From a checkpoint of a small transformer trained on Wikipedia.
Size: 9 layers, width 320, 5 heads of 64, MLP 1920 GELU, vocabulary 8192, 20.3M parameters.
Architecture: learned positions, no biases in attention or MLP.
Training: a variant of Muon for these matrices, 4679 steps.
Each number is 500 + 50 x the weight over its row's rms, rounded and kept within 0 to 999. Layers, rows and columns count from 0. Numbers have three digits each. The size before them is the row's rms in percent of the matrix's.

# layer 5 MLP up, 1920x320, rms 0.118, rows 1125-1165, columns 160-239
114:525500585398442445567497545460503498542442421432518457516492497490458475463498421528516512459501489501545556526566466481497507562532524536472508470565507447498500465573492500505317490540519500538445528461513482471536417451504504545443547547
108:555571562557529540489472488471506574515429594516557505514459424497574449671459557490394563573521451417493487464494359486484485493497523494617468485450477446397516520527539482536587504474578477536453532458501542474590507523533547546420557498
049:592594546526502447548482413445489464535436508475492427588489450536530505548465501501411399513533498511487550375425551567545559486518462564513542399521581537457508497465491487496411513597469509425536502475447496501386561439523435536479536475
089:611490560540411475517546519437444478484461550450440548512543416478612531525509594599518591571503506527465524479516465560475460450600499494419409503529534527508498564440426502570554524582457465505556401514464460556452551558491576512553538537
107:499529388500459521568450515504355411522469489519405583400587549464480504456428548496554500490501481552499570468456500543571557433511593510584440533478478504486511433490462494434560393518427492557560490498468450548541515437488537541548500578
071:563479542577584541494437591495490519500454581466590471582546541475488404494470499452481462461548520474526509451523548510554402436490514489527573434492515474563422441473473437449516483467544487500489451473540434547537587527498415417598445619
100:511544445479490421538566491518533494429476471542579463461476423495466491500551429373425496503559501497532506581428486480608546452550509554535506434415476523546512525565467449443580598492513568478429487471464552480490412512533473487466532461
074:519550494489474408560358505493443572417509496514501535513520426484426573488541465532517486480460499471428348579488548578491370629455507543515508522424491494534511475569395542557507482448508485543533512421444479537486457568371454564506525554
105:560444548549552528525442528476474438390476444608502580426515489555581371470495524582463473505543569427606440569497475575433493563488423427440512463431481454424516490548563444468488527412555480583463518448554531617556456501506537442494504549
086:477590495485484479547457444471544523398536528550492486534481575550579559458541538586553556477548490576492519416521471460540444516510530415470439443492452503596433464508466528525487412521515450588499490458566562415469478448563406491608458477
105:531507559518546489544479521600538570503474501428492547464476575495517537494541533462456575540419465508522515477475490535490454473546453515534604462547446455501532514527406484544537543450605365496586533507571455512505450449534545498512490395
101:531429500451514460459504517421484410434505479550472512533476473505446534520529416488496541588559423567396469506488466548555552439443441475453550452529506441427550478457507378508403484438436482555597588469543520594464486482458397446471475439
125:515622479495430436494496523582532499496497490487506490549426403502482399549428439538554517494557468428574571500480447442471448415434451489555587419520457642510494514488449449415563434470555478563479460516498443482517438491509501522507476495
112:407498484467372432534479471637506489465458546401472489498547508499638518506476404476574427623470516516546509566490540467503487479498486538567513569425488463485484479563577531419413488471406520491540425481497473554442466521539514504451577566
112:499493427386494527431458431554505433530484511498475534490487508432493526455493468506540391531512516479483481393465503513494522413491448524565537594625423450534526476446491516519516399424513494498500486550481450575438463507525531441523436495
103:565518533468579552538533502555554493469550492523415498369534484511587547460503586499465536532492576548589548544491512496464496430540554515467478482439562561448529544495393499434526525425445428527445548492536444484464593444482449579557501441
088:549527444483476475496407470413557553460589565408560503496476510418460519436542446544469424521465509476521577533513524479461567514529540515530509498523539541580421559559551517559522487463512528473477513566520511493534503649457571506538510535
086:573470526462515521539506513494574475455479537468544453493513459577473533512484516532432483613510483460527552464493492587514521461506482586480439528506489545491514453481529498600562488505423468540408514471506431493547435485496489552647585593
140:483474570505532473452478455549503491482519518436571625538473544537470566573473460438534435498442466569520477581480512572463441567473443437495512536529566426474495525535506483538456485600414521531475371521547489489488433468512502510568588491
102:492449473482523490616507526566504422493477518479510514556426528509559576482561477456504461453459608547580530516436468478534508579541550469505624481506521473429588454485423489485535461445431549555460536513538526429507506497542543468431472449
100:514566467453516491432545457447469502444582559505510493373504520542561545487497514551536533529417486558642515541594494471439482451474478452595496534491463389485510488545536447472481507485598440528463496545430574472449508452484470525552581518
111:597479469490508572407473540550434508512460551545483463504501509443536504477441475566393552476414481538514471510528524475490508499435448488564459546585362512502572523540547479545534556465427564411526490520586461560573505540510543432586469599
072:564459497559429436444458484494519504438454585475512558523514499584475513487550457448592573566420489546581401477547404455445574585533556489456531488488380401477490526469580598491507509488490496617482514547481574484468490456503575421498522558
085:575535506539508481428504424488482546488489519614527533525510480574477561506504497497526540540549565455466534426487479513560515448422454401508475523481473532467524519605457599466491393375532505497470489514483457558493579507517538483463456559
124:480474515477478497408561568589471565483456458453490467440541478434502416464486649548484483570523508552530462535424490535470513409549469449549529568478590428511563620533605458454558517546441473519525495457527463500515475509602535443491467495
066:418566610512552537415532492421507542495431467574457496614458459552418483512450514537484587504520427499474448476408443532477380500500553582467571469571509582528485554543453508491503547431450494465568490514522484502510516482556531511504574553
063:505565443521518508437520466511511488563554576542499480479538495507465513515444565517500473567586423531479463570449552521509493548461550529463534470402478492473545410431563560538506476506576489536539507483537495532482594507481536519495417426
083:494469487507462489516496454481493518484591507608499498511510571538475563427400551604552549480512437490447463495476500381410532505430523455493514591543449581523483399580505487455503469412582481501502423474474493492578501519510580559477386487
130:427447512660507520545407397419453389451458480499497430560380490494453481575543497533483451437558443437516426436512474544456455467512552405509556517520533559553512489512468540490431489499497452530495552553447447510483420552542469444538524497
087:460581517549502373437521528514557518408567572487546515493516442482494467527522485449490561404535567522440482458539474481544556475471521486560442485491539475529540512615532518520492460436463440406463452484466586593470500464502496438512549598
097:428476592435589432478565529458500500443424468477500554372520528548454475530583492551553443557480420471459534428527510526480553511408499535658506535524458490424463528488499498466450588477499489432493426493500440438524563546601472476489565558
126:522457539516481468518480634495441479483459535431509582539449616451493461476487498550561448459587520572465435499506539476512524573544477452561517486471522459530569461555580520520500510477515419498554529470531614402621537487513533427513555417
115:546544512555467479594441497564494458605427441488369467436483526447528324560525580521557470548515572552466498536484519541477535552552496453523466426449546564463545548500464526494628509494541468467435454456543489413422538513463468508553487511
118:496429471587485412527547551468534482466508466489549484564515435465502512495446573526456424499520513454503481451560499502571502489509549562481489575466504477491481395486424457444483522507353439555496559533579544488527515560560528457542500530
080:457535518564484509506476504445517551505439509512562559590574449403454630450614461436634494554451485482433496583555400536585434390467507440488530553368565471437496525463549507542454514457528518536419451435557544482462532516459493359530543478
045:513466441555553508419463544412476501466584492426545582509528558477498471556512448468535646483497543501439431519542458562517502482468436465505449467436523508453493464520393514480492513533472471506514503550528471467467389475500464417506516509
096:404591485421609463516473488468551532491479460457518541507483569481502471537463489619465490472447507602527511486538453449542538567461483493511451463444475514561456543598494469439519532498548548582496521529499461545459438475470499532424474554
082:479570426470559550458399562571429555442472501442541508338485495378526485501548505518521453428546530492470525518540505520528455506507490471509469513357407504455581432561515543443507438593562436456586426580563453486529429528487520564527587544
108:452597534560416493428513540546473545472481491392498415488462571579548453471375520537551486480532426586500488501468505495493527462548511524485448456480517454571583539431515500538510529472526506590439485540550465489481480524593545442408565417
081:438486578525580511544587579484490527476489448496522461389460507509424594435453560477468490476455509465508490573534495505482563555476447493559581482505507529494486456596433497562496512461528536448409487535549456485531598547435491494488441554
041:476545514544471410408488472491517581534383422450523473439453459438559445503556512521557433549482504455465511481505552509510555475531517474515511399564540589513484568503512494486390536603551497515478421522492456503381443499451461467488494514
# layer 5 MLP down (transposed), 1920x320, rms 0.0473, rows 1125-1164, columns 160-239
115:444582599549506520391542475550495525507558503595480414400534460508506565441494468482468549553536550461650487549516537578517497494519510441420524452575487490513485484539413484458455549523522464464459505448444481519436512549509477567437550605
118:458444514550584567458438444519417485575629470371459545412498485490504490446506506441523508516435451522542487533446545467515399522468460401495477604390479516480459482475540575582530499543461545581490534496610436541538522446508490598554526519
051:444565492416425456473399521437483406457531496449497595514415515496442476473501515567533589430499471496434447612487452520487514471487560472572476515495445524510457497561551553448504434422497423536396467553538507461537532520519478396538504493
094:558509545445521436483469473523509513497441501463411437448504499502508509465482452539461567528494524452561568530427480395491451497468530498533544489543616530488512491525567446537544463464465502524496440527433482458500572492554567437535460597
109:504467486495467440513558537516461516518478503500440506497406362459534507535522484436579514441515497455453580507506516432474508528437518534508585473477621410412524455553488471442421527545489556433493550516513443576607483425482501517576427563
070:460527563540556503473514493556443448601528514380530542397509626470512426548484503549463452414485525454453567561550432489575556456568582472442467481477469531469471449484538576574598543457409569500439516539448486524526413418479493508489475544
102:457518482505541531539491525495490415514476492504496431509455564504582483500595488559509447584492581507494442550509478399474533525511578538484582587603564409519502569492524487552521527580432519620444421553466486605486397527423468499487629500
072:497478407537412518411373468572485487524603564438471521554521549486523419533470617449414497489516484483500497558460602427388445512537496622618540497538465505435425494461507508561456503496617526566446489452542412514489605471551486494467521507
102:428467513508506497497498493451519471466541528493573588399457506465381459613471374499463538438555485468517427473496499531460518450439477423461523495516503441436571518585453431526459549541562513527530471473435559489510466444489417491445472483
086:545518548493506479460508502465559472490500622561459495401602598493492479579489352493586479429454481535602579446406494544603403430435507474436483431501556426496551529513580420457443515571497567473512571589500519488530463605452479547404436509
101:510596491337467512583522541502465512665513522445551549459505498498513453519537436515422444500541413599506463382425518514500449434404505489528570573484438395515574553457380460466515509553515398553466540452393465469483465496607421468466545560
106:516632495529532472442524490483522406603500578432482468452430410407570469481489514461546522530498425476557408471492549453544489540516506417461508413427511493514536529508467608409570551411512474543479449500547399484483521500494488513563515595
133:491551672553443465443437497537550517453508525589556532513570595430503465549564575463499504544430605477433517517497490492496530460500496522508471507451477602374574423438477564504434466556485438504495456495487526586500521513495523503481502493
116:528457508526539489505499480552502428513583554560497548566595538454418494466491779578415485424559487476542566510571477499401470520484430486450504484517537567538513449360514438523488514538564505434475466581527468490467600463472495545443500514
115:439558476453540457457483518493509538543469486564512498509547411529546519556480622507490561466466577418533423490540454477436480549413620488538429592542561524521460416478510484489466645567543431518532491442545545520455465440488524560569447468
097:463428538415559455501540512493483499478495590406474586463536460535498461442502601589437583440520495550539489496553513476487525589441477489422490410502526526498435458469522508530581494487486457579522579469417499606557548534525445600397473509
092:535477377440514480522415464445526563493535513424656566544402543427489576538437378520424511501440536483521522546464388513523473499420542553535546441565473528551486521455543548544486493456469569475538476522539460490590531499518533513548523499
084:533466510470479517483548504545549531572565504511591525569584444536533495471457494440490490562377515539532632618473496567501603410486510446495543473524456531504552500425468560501523494473506403551508496475467422542451465482547524470547529470
136:492517522480591567553547511476479431443519528454551525619509483478405404511471452450565524454431450546533475554469509529568536509455446471547568511448528492519485539580508552494388502522421636468474568454549580506521575546595561486429544472
111:512465455522552434535533559601452467506448500488585537461466480561482530496455335489530445491409490464457574480478492501529434441547511544417603515482496612519494481489549506508435567520513516478556461495485536586474494523551449423554497483
098:468488523489543416454568520581414509509579481498493480530580458548585459508528560451441468436438508498433529463410473507616559648467501470459569558506451416415544405520496468402456566515431529507541453484481458459536471524486491503425461514
107:498482506423435480481469526432416520485581526520404463477558541412474568554485465535502477401456499561579542515543467575570490615475546600503546458455509443539523488493514447588488399498491568448452537522508476461572617475492444560434513389
069:558470379561463468417578476513598395456479465575565493546465487482595396555566445466554548478454439583570459502553538520482442526450498473510450504466476502564432432529456527492525490517489490401461447490536511503579540458503454534492434482
086:508589510443524518531472520390499585512540504445527523514501514473525458412326489556455568502565491477485506467560549460521619552525512579538480479530451530517565443420499364594442569564515583427492494531455450539504506439468477494482544560
128:535513465487489556517559513507569574492440520569514496497440422547573454611430516425458494476432527440450460409601416439506384507541483532457500560391478484433490484548372624536437621451483470497469546572457454545499464577549447460447488480
071:534441600474523516424456498527418513534373505435519505470458442502545454467581538420625458513553500505590526485610528506450489484449502491464504451502565517521563550463541429518476478418527446485418541609505427519507558518475469517471565470
063:457497542434478527542584443330406559553509462474543443469522529480431496537470548422457516476468547506493646486533517435519432461595507514535483558500521442616439400472443610548530523498462502439509488465421501441480552542581460584361498572
096:449559495552518537381448409492533417460489496480458606520458543494521513491455575552527523399536524563521505547427382441463461506537584403494520424418536575528529505456543472431452540520545504521500524545512484528534481556484449523451504467
126:492551439503480568521517475476488496574477519483510558488429430446552531540563453420417535480503596517473515437454529540489598526556597500454468607545397560500463469562553485474499526523531449445522505517531451506515485496514577489470485367
088:508490498470517512533537559570495528570509544451460378484545472493575499505460565470442438511475514447383555610467536508452524505471475473507571468439445584464494521539468603491460449539450447600528513528511411444546532588508469453448375550
090:511428536514575482560541511438466483523469542530535598554528429471492492595518504510467559410551460546497536433579462486504537464514551444476560556533519400468541504430499505489528521574539587405483509472460509463497508438468466434473425552
129:481467532461436513400541452484508539467559431484384479570515433473482482438605501545595472590563562477487541530422540473464417330501392595606560567482531485584510519540491472509532536440541474577422539531418384486507547566590472473564530424
111:482544445393466463514578439462484598492570482393614547479530458580462583504355531583528549463540460504641571560490563468511554500556553468466506396372604566552568552537465440452563541503443466450473387494535415498568549424425525450465537449
127:450450487546498428532491567585492523565457521510432514420609502425552477487540464528518507473510511455501531445397450493455432502436516535501535472572454558456475462492475400520471510525509428474442475548515449539587520537527465495472442510
080:438489544424528443564515426481459514544496470458469556565488602455480429487486516457493385420523534425468495534549531516520489371464408472439508551472509534467534477589430585525427429528540549579458558402490506559476561479492476526563505559
043:432493550561555536515458543513507457575545604518577509539422417465496476482436515567433520609587438474475465502424524493579424503532580614543535525496494474477395502479517466465565565450555544562516472432548431567563456521444499513424440420
100:514517556512425533453460503518548486564549612489550499454477445475462526575460414434481488408409449489555559483443542431470529581481439492534485457499490542479472461550462508564431541555452490455438422583417493587527589498406572520486438491
079:462476477424520538511442521518481565462480457449588539610425529434448497386517427520477488595498476472502397459498440461383452407470476494504563420597565446500539470481379456486589505532496551552414471494555524499526561475450508513504476468
116:539574430498561514578438467494486379450537434507554475557569501578524411474585633561532577577481421411523551537489544471426435481532529454501542482508488469544463466422513464554531529437499395535557466563572496544477523548525451524514539519
082:436582492489460515498529512539528487500459479500443549433526520539457522427503568491498503396578542395571496607561511509419570444551419544556540433508540433539446458413480551627559487552506543444517483478520541460556494524473439525447460633